config.toml
positions = "learned"
qk_norm = false
init_std_up = 0.0314
grad_clip = 0.5
Each number is 128 + 32 x the weight over the matrix's rms, rounded and kept within 0 to 255. Layers, rows and columns count from 0.

# layer 4 MLP up, 768x128, rms 0.0839, rows 137-163, columns 0-127
[[146 104  79 143 175 107 112 136 155 133 112  97 149 141 146 130 139 106 135 177 123 122 104 147 136  95 130 126  90 141 182 130 155 145 146  98 136 149 152 125  87 123 173 141  55 121 112 119 117 176 141 128 219 125 183 131  98 129 118 116 141 156 114 159  82 156 112 113 110 144 124 132 114 117 100 156 151 139 100 120 116 115 102 136 162 120 132 113 108 111  93 103 160  98 166 135  86 159 152 136 118  81  99  62 128 155 124 128 144 130 140 182 108 129 128 141 113 118 152  65  98  97 135 114  77 130 135  54]
 [158 117  85 204 111 134 173  97  98 139 154 156 133 122 141 128 148 120  92 167 116 162 143 163 119 145 137  83 121 134 123 135  80 136 143 130 166 138 101 166 137 137 140  83 123 150 109 127 148 142 127 122 128 136  93 147 121  79  94  86 129 148 123 152 104 129 145 129 145 126 142 110 146 168 164 126  95 140 111 106 133 115 119 147 102 109 142 146 151 123 126 142 134 162 153 140 128 119 131  95 128 130 123  98 123 129  84 117 121  89  99 146 185 137 110  72 124 110 179 109 122 132 136 128 107 119 131  96]
 [ 97 136 124 129 180 137 120  70 166 158  94 158 155  87 212 180 171  99 103 153 116  91 126 132 148 116  96 105 122 116 172 125 179 179 161  79 151 138 136  88 137 121 189 159 137 110 106 195 158 191 137 115  26 102 104  39 167  92 143 174 120 119 126  87 138 100 179 178 123  80 210 112 130 109 116 135  69 183  69 125 173 109 222  88 130 100 107 117  78 139 107 167  96 144 118 137  69  85 130  84 211 139 125  91 155 113 119 127 165  96  54 165 176 153 136  85  70 189  46 114 178 144 120  73 195 132 131 172]
 [105 111 130 131 105 121 152 115 145 139  87 136 106 134 152  52 124 106  91  92 156 116 150 102 143 130 118 145 190 137 126  92 170 146 144  78 110 120 123 109 121 129 174 127 114  81  89 117 106  92 141 122 105 132 162 143 108  91 140 125 122 140 154 119 157 156 194 124 117 124 132 138 135 125  61 169 164  94 135  81 115  91 142 113 178  60 168 150 149 130 122 118  82 125 150 121 132 160  94 140 149 189 153 122 104  85 119 165 127 109 169  96 123 123 145 103 135  89 137 141 140 144  99 165 156 142 162 117]
 [ 61  79 213 110 189 116 139 141  94 207 122 148 143  88 142  40 186 147  95 130  93 163  78 137 142 152 106 124 164 132 114 117 149 121 163  46 118  45 183 177 125 192 122 155 106 147 111 120 147  42  90  65 176 162 153 155  99 123 132 140  67 183 166 130  96  63  90 162 175 210 151 118  80  67 141 178 114 171 129  97 122 141 134 106 138 125 125 137 147  88 110 162 156 178 139 125 107 181 132  92 148 140 126 110 131 152 158 151 140 121 165  99 104 123 107  21 113 123 135 123 139 183 118 199 113 124 107 125]
 [126 129 124 126 125 126 127 128 129 123 135 131 126 129 128 128 128 130 125 130 122 123 127 130 123 131 131 124 134 123 126 130 131 133 132 131 125 124 124 129 130 132 130 129 135 120 123 129 132 131 128 126 125 128 123 130 125 132 136 126 118 129 125 130 126 123 128 123 130 125 131 125 122 128 125 129 125 122 130 128 129 131 122 123 126 129 135 132 122 129 133 127 122 127 125 126 128 129 129 123 127 128 128 126 132 139 129 130 120 129 126 137 123 129 126 127 132 131 130 125 129 128 127 123 129 130 139 129]
 [123 134 131 127 132 136 142 128 130 152 122 112 116 122 139 115 138 134 131 119 139 127 105 119 139 118 122 143 105 132 124 125 145 136 127 119 140 141 128 136 118 112 134 137 105 129 130 132 125 129 120 134 133 142 146 122 124 120 128 128 143 128 131 115 134 143 130 130 111 128 121 118 139 134 133 147 129 123 138 127 123 124 132 130 141 126 145 125 130 129 132 129 130 125 119 123 124 147  91 140 130 129 117 152 124 126 130 136 124 138 138 140 130 126 127 112 118 122 118 139 121 126 119 135 128 145 117 134]
 [128 130 129 129 130 128 133 131 129 130 130 123 127 127 132 123 130 130 129 131 135 127 134 130 128 127 130 130 125 131 129 131 131 132 130 132 132 128 130 132 128 137 133 130 129 128 128 130 131 129 130 140 128 130 132 130 128 131 130 127 132 128 129 128 132 136 127 127 124 129 126 128 130 128 129 134 129 128 128 131 128 132 129 127 130 130 120 129 130 127 131 131 125 125 130 129 133 131 125 131 130 132 125 132 133 130 129 131 132 133 130 133 128 129 127 127 125 129 126 129 130 130 127 131 132 133 137 131]
 [123 115 116 130  74 148 122  94  97 161 130 155 140 134 158 178 124  68 117 190 156 117 106 138 125 153 103 167 108 145 215 117 189 122  86 159 153  46 162 126  37 131 160 167 123 153  90 173  82 162 177 111  79 110  66  54 125  42 132 147  52 139 103  14  98 148 133 168 163 132 109 118 202 117 164  86 145 192 193 192 152 118 170 118 188  91 133   0 141  80  64 115 111 207 113 195  97 163 115 108  95 149 108 129 174 151  95  96 133 126 112 193 224  65 137 130 149 173  69 218 132 113 157 108  35   5 135 108]
 [165 174 163  91 192 163 146  47 134  91  81 147 159 153 141 159 127 227 146 189 211 176  92 149 115  76 110 105 153  79 163  76 111 131  77 170 192 133 138 130  80 153  94 133 132 165  23 190 149 135 225 106  46 184 157  46  65  82 143  61  19 114  89  27 163 112 164 144  84 129 153 188 115  92 116  94 171 165 133 230 150  25 129 127 177  90 128  86  89 124 102 179 131 132 121 127  54 163 140 121  52 128 107 148  94 175 110 114  91 151  81 132 186 187 140 130  67 108   0 189 121 189 171 181  59 136  90  47]
 [146 100 157 171 133  86 167  86 176 118 155 117 119 130 149 150 116 156 121 140 149 111 114 140 118 105 165 150 122 137 125  99  96 142 149  84 158 187 193 136 109 115 176 109  79  76  91 162 166 147 127 128 142 117 161 123 169 128 135  81 120 107  83 198 103 145 108 158 178 125 156 142  49 139 142 147 137 162 104  92 143 121 151 164 106  85 133 143  70 133  95 146 131 126 143 117 147 169 112 145  74 130  95 118 135 125 136 121 158 141 140 137 133 129 123  96 127 127 108  73 133 123  84 101 143  71 127 118]
 [118 125  80 130 142 124 153 152 122 149  99 111  48 101 151 116  97 167  89 134 137 123 123 122 112 173 124 141 128 121  66 117 110 102  90 151  98 138 196 161  52 178 196  78  64 161 164 122 164  66  82  96 168 126 120 128 149 108 144 179 124 189 162 123 164  87 140  91 139 158 117 145  74 145  84 117  70 126 145  57 135 143 210 158  78 132 128 152 122 132  36 183 178  73 196 116  95 166 136  87 156  82 120 136 124  41 171 110 125 128 153 146 143 116 135 159 132 111 142  73 128 169 120 149 170 119 132 109]
 [128 131 127 127 129 127 130 129 129 129 130 128 128 129 125 129 128 129 125 125 129 124 131 131 129 128 129 129 128 126 125 128 131 125 130 126 126 126 129 128 129 124 125 129 130 126 126 129 128 128 129 126 126 128 127 132 127 129 129 129 125 126 128 132 124 134 129 128 128 125 126 125 127 129 130 127 127 129 127 125 128 124 129 126 128 127 123 128 128 128 126 129 129 129 129 131 126 127 129 126 129 127 129 130 128 128 126 130 125 128 129 134 128 128 128 131 132 127 128 129 129 130 129 128 131 128 127 127]
 [ 69 156 156  80 117 136 118 105 112  76 111  73 140  92 131 212 129  92 152 159  82 120 124  92 133 229 153 127 127 176  99 117 137 104 119 123 147 107 152 136 124 151  83  97 151 174 211 150 199  94 106 129 104 120  79 122 140 162 119 115  53 140 124  93 107 119  81 127 217 150 123 120 154 144 153 123 194 143 129 124 102 134 122 107 161 166 155 142 131 105  79 138 165 116 138 130  17 136 154 143 107 124 103 198 110 135  56  84 142 102 153 160 255  98 111 116 163  73  93 198  71 169 113  87  78  99 126 202]
 [147 172 137  84 143  81 125 135 156 189 131 140  85 113 219 108 130 157 125 138 113 151 129 152 166 112 126 194  84 145 167 165  72 154 136  70 114 131 217 142 136 152 145 154 136 124 137 191 154 128 106 109 163 181 135 129  97  97  87 144 166  96 138 137  76 108 148 148  97  93 145 145 118 120  76 106  69 122  83 158 121 141 134 147 120 108 110 162  73 197 152 141 137 120 119 162  83 105 129 137 179 127  98  28  97  80  58 119  63 114  82 153 138 145 133 156 118 154 146  70 129 134 202  77 168 149  97  51]
 [ 97 204 133  90 145  69 117 111 106 140  81  66 131 155  88 180 105 167 172 107 149 129 144 133  79  78 116 177  73 149 149 137 117 167 104 107  85  89 150 121  77 214 114 167 148 162  62 174 154 123 146 106 154 162  80 116  40 164 133  83 109 184 160 106 109  35 117 157 118 155 134  73  68 143 222 110 169 132 160 124 104 120 149 128 172 145 175  67 129 140  97  98 153  96 172 155  54 166 196 143 113 111 128 157  50 111 102 123 156 120 152 168 163  78 123  99 126 156 155 213  87  91 122 127 130   0  62 147]
 [177  78 139  68 175 107 180 147  90  93 125 127 178 182  94 157 104  57 137  63  55  67 151 177 195 243 188 132 104 167  40  63  94 168 107  89 180  67 141  82 107 161 107 251 103  93 171  66 136 119 166 103 111 121 199  89 104 119 142  67 130 137 143  84 140  80 127 190  88  95 156  81 126 107 127 198 187  95 160 138 138 179  66  67  77 153 172  75  74 103 107  68 171  66 207 142 141 182 117 130  85 102 159 155 100 141 170  82 177 201 171  91 167 128 134 143 158  16  98 189 169 191 109 192 108 129  90 199]
 [143  60 141 184 139 137 101 132 205 146 108  62  39  89  75 156 172 136 141 134 125 198 116 172 163  82  79 110 133 159 163 144 143 104 114 138 147 168 184 136  80 143  74 114  91 145  77 218 142 130 178 121  63 102  70  81 113 103 153  78  77 130  73 186 143 132 231  90 156 151 180  96 120 161 199  57 151 123 187 255 148  88 225  78 182 104 133  70 170 130  95  70 164 135 151 159 171 105 163  36 112 140  68 139  85 128 143 206  94  95 106 148 151   0 176   0 190 163 191 149 128  98 112 134 139  17 118 149]
 [146  77 139  82 164 107 117 111 162 139 108 152  32  93  99 141 190 103  32  59  86 181 105 128 214 152 156  77 154 221 211  92 107 220  14 148 123  53 130  92 107 137 127 163 175 189 128  59 137  23  98 110  80 104 138 105  81  55  63  73 126  70 136 131  31  77 118 187 100  84  97  81 145 146 140 176 235 137 109 120 161 182 156 131  43 228 120  83 145 145 157 200 218 105 106 160  70 132 146 216 169 241 188 219 151 122 132 146 213 109 140  91 144 131 159 144 142  75  45 159 169 255 186 148 198  68 113  84]
 [118 206  91 116  76 109  50 230 152 177 100 160 150 173 135 125 155 114 127  93 119  74 173 129 132 116 125 150 106 116 157 116  85 139  62  24 177 184 120 127 120 124  98 171 167  52 122 123 104 171 117 105 113  67 114  91 167  87 108 139 121 141 185 165  98  90 189 128 102 108 152  89 154 118 169 159 160 130  71 104 111 146 105  70 123  81 140 130  76 193 143 141 151 103 218  76 162 136 170 134 121 135  92 123  74 162 122 180 132  60  94 123 114 224  83 103  67 122 133 240 125 156 152 138 166 126 123 102]
 [ 96 134 118 105 183  97 149 149 238  37 106  92  79 141 151  80 165 105 168 198 117 152 149 102 132  76 104 132 129 120 168  90  82 181 118  82 135 133 195  99 108 123 166 116 109 133  96 141 136 137 104 114 141 113 148 130 150 125 144 106 100 169 117 116 149  96 194 134  82 104 150 143 116  97 142 133 148 124  43  79 129  80 136  97 152 126 205 155  92 156 114 107  92  92 153 126  95 132 131 117 116 122 119  66 140 117 120 137  80 118 117 181 148  81 174  95  65 100 148 135 118 118 159 152 177  75 100  83]
 [113  52 137  77 167 103 106  82 189 153  50 163  83 108 183 130 116 238 149  58 143 235 140 113  98 143 133 110 132 188  63 142  98 132 188 132 107 136 156 140  61 187 179 124  85 122  92 190 183 134 102 105 172 104 154 156 112 172 155  73  81 160  96 161 138 105 172 111  65 119  71 141  46  91 107 176 132 101 157 173 119  97 156 117 174 185  99  73 176 131  68 166 199  59 185  63  90 152 167 171 137  94 157 171  63 109 174 183  93 181  39  81 109  37 130 108 124 126 133  94 110 203 134 152 174 100  72  59]
 [ 94 149 160 124 113  74 133 181 100 175 148  96 118  74 169 178 129 166 137 105 140  98 112 140 183 132 154  60 154 138 141  92  94 154  80 134 177 106 156 140  44 122 169 192  86  95 138 124 118  85  92  97 158  71 193  98 206  41 157 154 181 125 170 206  71  93 125 137 107 170 173  54  81 189 102 127 156 122  96  76 211 152 240 130 146 139  93 148  93 159 153 210  46 132 186  73 115 117 140 112 150 128 102 168 105 113 113 109 123 179 109  77 135 147  92 153 162 110 171 110 225 139  97 181 142 129 123 126]
 [ 91  67 131 113 186 140 178  74 148 150  87 132 100 202 129 194 148 168 175  60 209 121 102 122 198 111 115 135  77 141 135 156 171 130  86  97 120 125 136  62 188 132 170 155  61 107 147 220 191 148 124 105  95 111 166 124 126 146 162  72 190 154 138 183  22  91 169 162 123 204 242 126  49 116  86  79 133 133 109 138 156 147 166  77 163 100 130 115 140  62 157 201  39 130 109  63  71  85 153 118 170 145  99  89 128 176 164 230   7 123 138  99 193 109 156 111  94  35 128 134  76 155  61 125  94 138 165 164]
 [128 127 128 131 129 129 126 129 128 127 128 125 132 130 131 129 129 131 134 127 131 131 129 128 131 128 130 136 129 127 133 129 133 132 131 131 128 129 129 133 130 134 130 127 126 131 129 128 129 129 131 134 129 132 132 130 126 125 133 129 129 130 129 130 132 128 129 125 131 130 126 126 128 127 129 138 129 129 128 131 131 133 129 131 127 128 119 127 128 129 130 130 128 129 131 131 127 126 123 128 125 130 130 126 129 126 132 128 135 128 130 132 131 128 131 128 128 129 129 132 130 128 130 130 128 130 136 132]
 [125  56 153 166  89 166 195 125 206 176 191 120  71 171  21 105 182 107 131  62 105 187 140  99 176  92 117 142  70 118 203 170  90 166 125 108 159  87 154 140 134 182  94 138 153 119  97 143 119 170 130 102  86 173 131 150  26  99 132  99 127 130 121 137 127 119 173 145 179 113 173 133 242 112 165 113 150 126 220 215 133  61  97 136  86  77 142  95 101 137  80  73 104  86 203 121 101 189 173  71 110  62 102 122 118 118  94 182  77 131 106 126 191 115 123 151 105 141 110  96 110 133 109  71 152 157  95 108]
 [130 132 131 132 131 129 129 127 130 132 123 126 130 119 130 122 126 128 130 123 136 131 113 126 132 120 126 134 123 136 128 124 127 136 126 129 135 135 131 136 128 126 134 126 120 133 130 126 117 127 132 137 127 128 130 127 129 131 121 130 133 129 128 124 131 127 128 131 118 134 120 128 132 130 133 137 128 131 124 127 125 125 134 129 127 122 131 124 133 126 124 127 129 129 125 129 131 129 122 131 130 126 126 135 126 126 130 128 133 130 128 119 133 129 127 132 122 128 125 130 125 126 127 133 129 131 130 132]]
# layer 4 MLP down (transposed), 768x128, rms 0.0539, rows 137-163, columns 0-127
[[141 110 107  94 136 107  86 171 117 149 141 162 115 135 162 129 147 154 154  98 130  91 102 155 142  98 121 141 126 138 126 127 108 144  97 147 155 131 180  90 143 157 146 122 136  99 163 161 157 113 109 126 105 122 144 130  96 167 144 116 118 113 156 152 100 134 170 119 117 103 151 147 107 129  97 120  89  98 131 133 162 122 148 121 110 122  94 166  97 156 128 137 141 134 102 117 124 100 144 111 139 116  99 114 110 119  98 201 109 135  84 118  96 158 206 106 136 121 145 143 107  96  95 141 142 166 146 126]
 [145 135 122  75 109 116 152 169 124 188 148 135 131 129 155 113 130 151 122  99 146 105 127 135 147 116 139 104 119 107  97 158 137 135  92 126 129 111 111  68 141 131 113 178 116 117 118 100 128 195  97 118 116  98 177 155 144 129 184  97 145 159 143 169 146  76  89 154 117 115  78 128 128  99 128 120 125 110 160 139 170 106 167  86 174 129 114 109 106 157 133  88  46 133 123 120 113 121 130 131 137 133 123 119 118 110 134 116 128 145 111 134 149 148 124 104 121 128 129 161 104 159 113 128 141 159 131 153]
 [164 137 168  71 144  69 125 171 146 159  72 155  95 141 126 100 156 198 195 128 123  98 122 174 166 122 235 189  88  51 201 168  53 136 117 123 154 141  92 185 234  92 100  70 160  71 109 165 179  78 128 113 155 131 219  96 128 163 146 175 164 130 110 198 161 109  33  90 185 160  70 117  64 176 112  78 104 200 159 104 134  95 101  92  49 145 148 124 160 173 135  96 163 154 115 177 112 159  72  86  39 157 166 140  96  78 147 111 156  76 143  92  42 111 120 150 115 112 197 146 110 124 129 113 112 147 103  84]
 [164 147 131  94 173 187 120 133  91 145 129 113 118  94 111 162 144 134 128 124 102 173 132 150 140 140 114 113 137 103 132 115 109  86 143 137  70  80 124 172 165 174 128 102 118 135 106 128 132 156 157 174 145 147  72 107 180 173 126 116 146 117 148 185 147 147 127 136 143 121 139 125 150 114 160 120 116 194 116 127 112 109 116 103 123 133 137 123 130 126 110 105 134 125  94  98 136 125 102 131 115 132 161 100 152 130 129  84 107  87  93 128  92 102 140 160 129 183  73 100  99 120 153  86 135 112 146  93]
 [107  78 154 159 108 126 142 120 153 106 119 103 167 139 139  89  81 204 150 136  97 103 102 114 112 142 157 124 132  98 156  96 113  71 183 101 114 118 162 161 142  25 134 184 191 135 135 151 110  65 134 158 148 111 128 204 126 131 114 170 134  25 170 114 143 255 118 154 115 116 127 179  72 149  91 119 115  69 126  64  85 189 150 118 128 163  85 208  54 115 164 115 158 115  87 156 141 113  69 122 148 126 117 163 142 108 160  90 120 110  99  63 116 145  97 161 149 184 180  99  94 142 144 122 145 147 159 117]
 [128 130 129 127 125 129 129 125 126 125 125 127 126 129 126 128 127 127 132 124 130 129 125 126 129 128 126 131 130 127 127 128 128 129 126 126 127 129 128 127 131 124 128 124 129 127 126 129 126 129 130 132 128 128 129 126 124 128 130 129 128 123 131 125 132 129 129 129 127 122 128 126 127 130 125 126 129 125 127 127 127 129 128 129 129 128 129 129 128 131 128 127 125 128 131 127 124 128 126 134 123 129 130 129 128 130 129 128 128 128 130 128 127 129 129 133 125 128 127 126 123 125 129 130 129 130 129 128]
 [133 129 136 131 134 122 122 134 136 123 135 135 132 136 129 130 125 124 119 133 127 134 128 132 124 145 145 122 133 124 139 129 119 132 126 139 126 126 125 134 135 142 128 127 128 132 122 132 126 128 132 128 125 121 111 128 137 126 129 131 129 129 122 134 120 114 119 120 139 129 132 125 121 128 135 127 120 126 115 125 134 130 136 125 119 129 127 124 124 131 130 127 117 130 125 129 132 125 129 120 129 125 145 117 136 130 126 114 130 115 124 137 113 120 132 124 136 136 146 116 131 126 124 112 134 114 128 124]
 [128 131 127 127 126 125 125 130 129 129 125 129 126 128 128 129 128 126 126 129 131 128 128 128 125 128 131 128 126 128 130 131 128 126 126 127 127 129 127 128 129 130 127 127 127 129 128 128 129 130 131 129 129 127 125 127 130 127 127 128 126 126 126 129 128 126 126 127 127 129 132 128 125 127 128 126 128 130 130 128 133 128 130 128 126 129 127 126 128 128 132 128 128 128 127 127 127 127 128 130 130 126 130 124 128 128 130 128 130 129 130 127 131 129 126 128 127 129 127 127 125 126 130 130 130 128 128 125]
 [ 86 247 170  68  97 191 192  91  88 103 115  68 168 121 125 136 115 218 180  54 169 171 139 157 160  85  70 122  75 127 100 206 153 129 171  47  69  90 151 201 175 194 135  84 106 194 109 204 171 110 120 137 118 173 136 194 117 127 182 142  43 121 200 144 195  88 165 212 225 134 178 174 130 179 191 185 154 129 157  97 103 101 116 142 109 146 153 121 157 165 126 128 163 104 135  55  67  94 171  64 117  82 103  60 115  74 127 159  43  55 146 143  75  96  52  54  90 182 130 117  58  32 127 104  63 112  36 112]
 [ 97 105 212 110 183  11  99  95  62 214 133 159 102 108 193  27 155 170 109 104 181 194 136  83 139 245  57  87 107 141  70 176  57 154 193 144 147 112 174 181 196 154 133  30  35 153 163 121 106 139  69 175 160 139 174 102  73 192 105 162 105 142 232 109  59  89 154 156 125  90 116 147  86 123  96  67  72 142 121 175 196 157 140  69 229 130  44  61 104 120 130 182 171 161  82 103 191 131  98  55 163 149 200 143 203  79 117  98 136 135 161 112  94  61 136  49  78 138 208 163 121 116 110 113  93 168  73 186]
 [125 132 159  94 138 129 104 152 103 147  95 164 129 129 145 140 133 115 150 116 130  96 109 136 126 143 143 103 141 121 138 139 107 165  96 102  95  99 114 154  84 106 140 148 134 123 107  68 151 144 111 123 147 131 143 126 134 174  93 174 174 149 138 112 123 125 128 130 150  72  88 133 186 128  93 120  82 109 122 111  84 168  88 164 113 158 140 143 169 120 157 100 126 109 133 151 185 123 126 152 116 100 125 137 105 137 121 121 115 146 134 123  80  89 164 125 115 120 121 133 128 134 134 126 141 159 154 146]
 [174 116 149 214 131 142 139 130 100  97  95  85 132 119 149 148 154 120  80 104 112 113 150 123  52 141 100 163 134 161 135 131 225 189 121 194 176  97  77  96 132 166 139 154 129 110  90  62 123 130  90 179 126 176 215  65  96 153 114 146 156 123  60 105 137  53 100 143  73  34  96  48 166 123  85 191 134  50 146 129 159 214 129 173  87  90 145 137 165 111  91 151  84  94 126 143 170 103 124 179 208 114 148 125 107 113 136  89 182 178 118 107  94 132 105  92 126  94 132 151 184  53 127 135 152 102 138 167]
 [126 128 129 129 128 128 129 126 125 129 129 129 128 127 127 128 132 125 131 128 126 128 127 127 126 130 127 127 131 127 129 127 127 128 129 127 126 131 130 129 128 128 129 124 131 131 131 130 128 129 127 129 126 126 128 131 130 124 129 128 128 130 128 126 128 126 128 129 128 130 127 127 127 127 127 128 127 126 127 125 129 128 129 130 130 129 129 128 127 129 127 127 126 128 124 128 129 128 127 127 129 128 128 127 130 127 127 128 127 128 129 128 129 128 129 132 127 131 126 129 127 128 128 126 131 128 126 128]
 [131 175 138 161 149 132 201 111 157  72 181 105 126  66 108 188 156 130 206 127 167 155 139 117 126 202  93 149  27 123 109 140 127  93 175 116  74 152  94 176  69  78 121 164  88 176 105 145  83  85 135 148 106 184 135  84 156 110 142 198 143 154  74  90 179 152 139 107 144 106  96  61 108 161 139 117 189  79 109 102 173 143 142 141 133  30 144 109 171  59  46 150 149 147 105  72 147 147 146 141 158 142 129  80 124 116 110 102 129 134 154 135 102 108  54 176 163 162 124 123 117 112 152 106 123 111 108 146]
 [191  90 109 136 125 153 128 228 133 103  92 132  95 168 133 127 150  23  82 133 104 134 114 151  95 150 135  92  97 156 151 105 122 180 114 167 164 137 142 102 139 146 132 150 122 141  85   6 121 153 165 126 123 169 183 168 151  97  92 101 129 154  48  90  57 103 168  97  33  13  10 114 225 106 134 160 171  91 136 139 110 119  80 109 185 131 136  91  64 174  84 144 185 173 183 127 182  90 102 132 168 155 131 181 167 134 163 140 173  69 155  90 237 153 125 144 112 134 128 175 127 157 100 112  61  79 102 115]
 [164 162  86 156  71 151 173  19 159 192 166 111 115  91 135 128  77 136 165 111 139 119 147 211 128  90  75  89 151  55 165 119 116 176 177 173 160 136 132 116 168  42 115 136 121 141 140 101 120 151  70 150  85 134 110 159 109  54  82 140 167 107 190  78  94 159 119  50  90 167 120 168 159  87 169  96 132 109 182 165 133 133  71 116 100 104 151 190  77  38 196 182 128 100 146 130 166 121  85 135 168  62 144 145 162  69 112  86  98 116 175  76  82 162 159 128 166 117  81 132 115 147 153 125  87 202 172 181]
 [ 42 117 146  33 103 158 137 176 175  74  49 102  98 144 154 137 197 155 174  51 162   0 137 159 104 182  75 150 129  79 118 127 103 173 129  95  89 167 164  26 160 125 132  72 141 104 103  76 153 203 166  98  76 107 106  98 157  98 191   0  55  58 133 132  89 175  58 184 171 104 162 222 186 134 176 209 147 120 190 149 147 116 104 121 184 100 141 218  90 173 126 172 202  79  77 193 129 180 128 116 117 124  32 170 111 138 146 234 125  47 109 177 118 202 115  77 110 129  87 157 151 148  89 107 155  78 138 146]
 [ 80  86 160 182 172 135 125 179 193 171  71 168 114 102  95 139  88 118  68 143 230 140 105 180 104 192 144 143 129  85  99 134 136 112 152  98  20  58 103 155 124 113 138 226 117 163  68 169 119 136 105 134  86 194  97 127  22 113 155 149  90  98 168  82 124 143  96 131 153 179 189  94 183 212 176 178 127  94 123 119 131 145 111 167  77  99 119 118 166 129 122 177  86 130  95 131 169 136 160  76  85 120  98 210 115 111 207 179 115  36 119 106 143  75 138  93 203 168  97  79 184 135  85  71 122 115  83 182]
 [ 70 108 215  99 187 149 175  61 161  14 192 132 166 163  85 181  60 125  82 139 224 165 144  55 177 202 173   6 184 128  62  66 190 118 191 200 125 117  73  59 255 144 162 131  84 104 128  75 143 218 160 167 115 175 167  24 177 181  75  95 108 184  61 209  22  86  81 167  58  70 123 103 163  89  70 176 113  95 116 145 118 223 115 136  77 139 145  18 160 128 149 115 124 144  84 188 203 116 117 236  63 161 116 100 107 118 157 112  99 158 111  89 147 131 159 116 138  63  67 157  89 142  76 174 115  90 166 184]
 [135 195 121 148  83 163 152 108 114 151 120 107 163  79 160  93 158 136 119  71 110  30 131 197 136 106 163 145 151 192 190 114 107 157  78 101  48 224 176 143 130 138 140 233 132 142  98 149 129 156 107 160 129 129  83  47  28 135  96 133  81 109 218 118 143  37  74 156 202 184 143  32 147 146 237 100 239 104 108 136 114  43 180 124  60  63 121 244 121 130 172 169 213 119 141  77 135 136 113  93 148  73 217 124  15  96 116 163  73  52 114  72 145 101 107 135  72 150 134 136 177  92 100  68 100 130 113 112]
 [120 106 148 109 117 146 137 128 138 129 119 137 131 133 134 133 100 137 135 156 130 142 122 129 142 110 119 132 129 114 123 107 129 126 113  85 126 129 152 178 117 113 152 140 131 133 145  98 131  99 146 171 154 105 148 131 129 164 119 138 138 112 105 115 117 129 145 124  82 120 130 117  99 165 127 165 129  95 143 123 106 114 130 114 132 173 147 120 130 145 152 155 131 101  91 128  91 163  62 143 169 136 111 136 168 124 128 126 112 147 101 137 107 145 160 154 140 107 151 127  75 107 143 109  88 112 141  86]
 [150 118 211 200 155  93 112 124  24 132 132  53 165  93  96 180 117 112  80 136  81 152 140  96 134  93 129 166 133 255  95 118 150 155  69 164 216 107  53  75 173 116  86 183 138  71  92  92 121 214 188 166 119 155  97 104  85 106  95  87 159 132  18 127  88 181 142 162 165 134  43  98 136 119 170 157 123 116 118 132  61  98 111 145 205 107 126 129 131 213 168  64 118 180 203 192 125  61 154 113 100 151 136 223  83 108 138 128 191 102  83 140 115  81  82  96 114 161  70 131 196 125 140 184 175 157 130 122]
 [ 36 170 129  80 139  82  58 222  84 146 154 190 155  99 102 158 135 196  85 122 174 148 133  99 201 146 156  93  13 138 145 151 122 102  67 149 119 199 204 115 184  77  57  24 170  48 171 145 150 205  61 123 199   6 111 102 209 158  79 104 123 120 195 131  48 143 100 165 203 157 163  85 135 102  85 165  88 164  70 195 157  93 116 116 126 126 142  91 148  96 156 123 107 168 203 179 181 123 127 149 129 156  82 120 151 102  92  93 201  54 187 168 112 170 190 155 135  45  39 133 133  93 124  46 143 143 121 190]
 [145 143 151 206 190 175 149 143 110  65 108 151 136  78  80 101 160 154  76 140 153 145 103  82 120  74 113 154 150 120 155 156 156 124 151  97 199  11  75 111 103  52  77 133  89 132 106 115 138  86 109 145 159 118 183 187 119 144 118 137 151 174  91 151  95 143 133 132 159 145 194 160 152  86 151 139 140  94 132 142 166 122 143 182  78 147 140 137  96 170  77 151 129  82  99 154 163  96  59 162 141 189 156  59 181  64 119 140 136 119  88 152 119  95 141 127 117 174  73  68 141 113 130 110 152 167 117 138]
 [130 130 128 126 129 127 129 130 126 129 130 127 130 128 128 128 129 127 128 128 127 128 129 127 124 130 128 128 127 129 127 126 127 130 126 129 130 128 126 130 126 126 125 129 127 126 128 127 127 125 126 127 128 127 126 123 128 130 126 127 126 127 129 124 123 129 127 131 131 129 129 128 127 129 130 128 130 128 127 124 125 129 128 128 128 127 127 131 124 125 127 128 130 129 129 128 132 127 129 131 128 130 129 125 129 128 130 127 129 127 128 128 128 128 129 126 127 129 130 127 129 127 125 127 131 130 129 127]
 [138  93  63  98 128 122 134 125 114  98 112 147 125 119 123  72 137 118 194 102 130 143 125 148 133 109  60 154 134  70 128 146 142  83 150 149 100 124 108 162 120 101 141 148 157 115 119 146 157 155 108 112 183 155 137 172 109 199 125 155  45 116 173  88 125 166 124 131 118  86 134 142 198 125 150  79 138 164 144 145 191 102  84 134  79 142 160 164  89 167 137 131 138  96 146 108 141 158 157 113 111  78  70 143 113 148  98 194 153  97 190 114 104 172 130  99 176  92 124  75 138 103 126 160  94 121 130  89]
 [128 126 125 126 132 127 127 132 129 130 131 126 127 128 127 130 127 128 126 129 125 127 130 129 125 131 133 126 124 126 127 129 127 127 129 130 128 126 129 127 127 132 126 129 129 132 128 128 128 129 126 126 130 129 125 130 131 126 127 124 128 132 125 129 123 124 129 126 128 131 128 128 127 125 126 128 127 128 128 127 129 128 129 127 125 130 125 129 128 125 127 129 130 125 130 128 131 126 126 125 129 126 128 126 134 126 127 128 128 128 129 129 130 125 127 126 131 131 124 129 130 130 124 126 127 127 128 126]]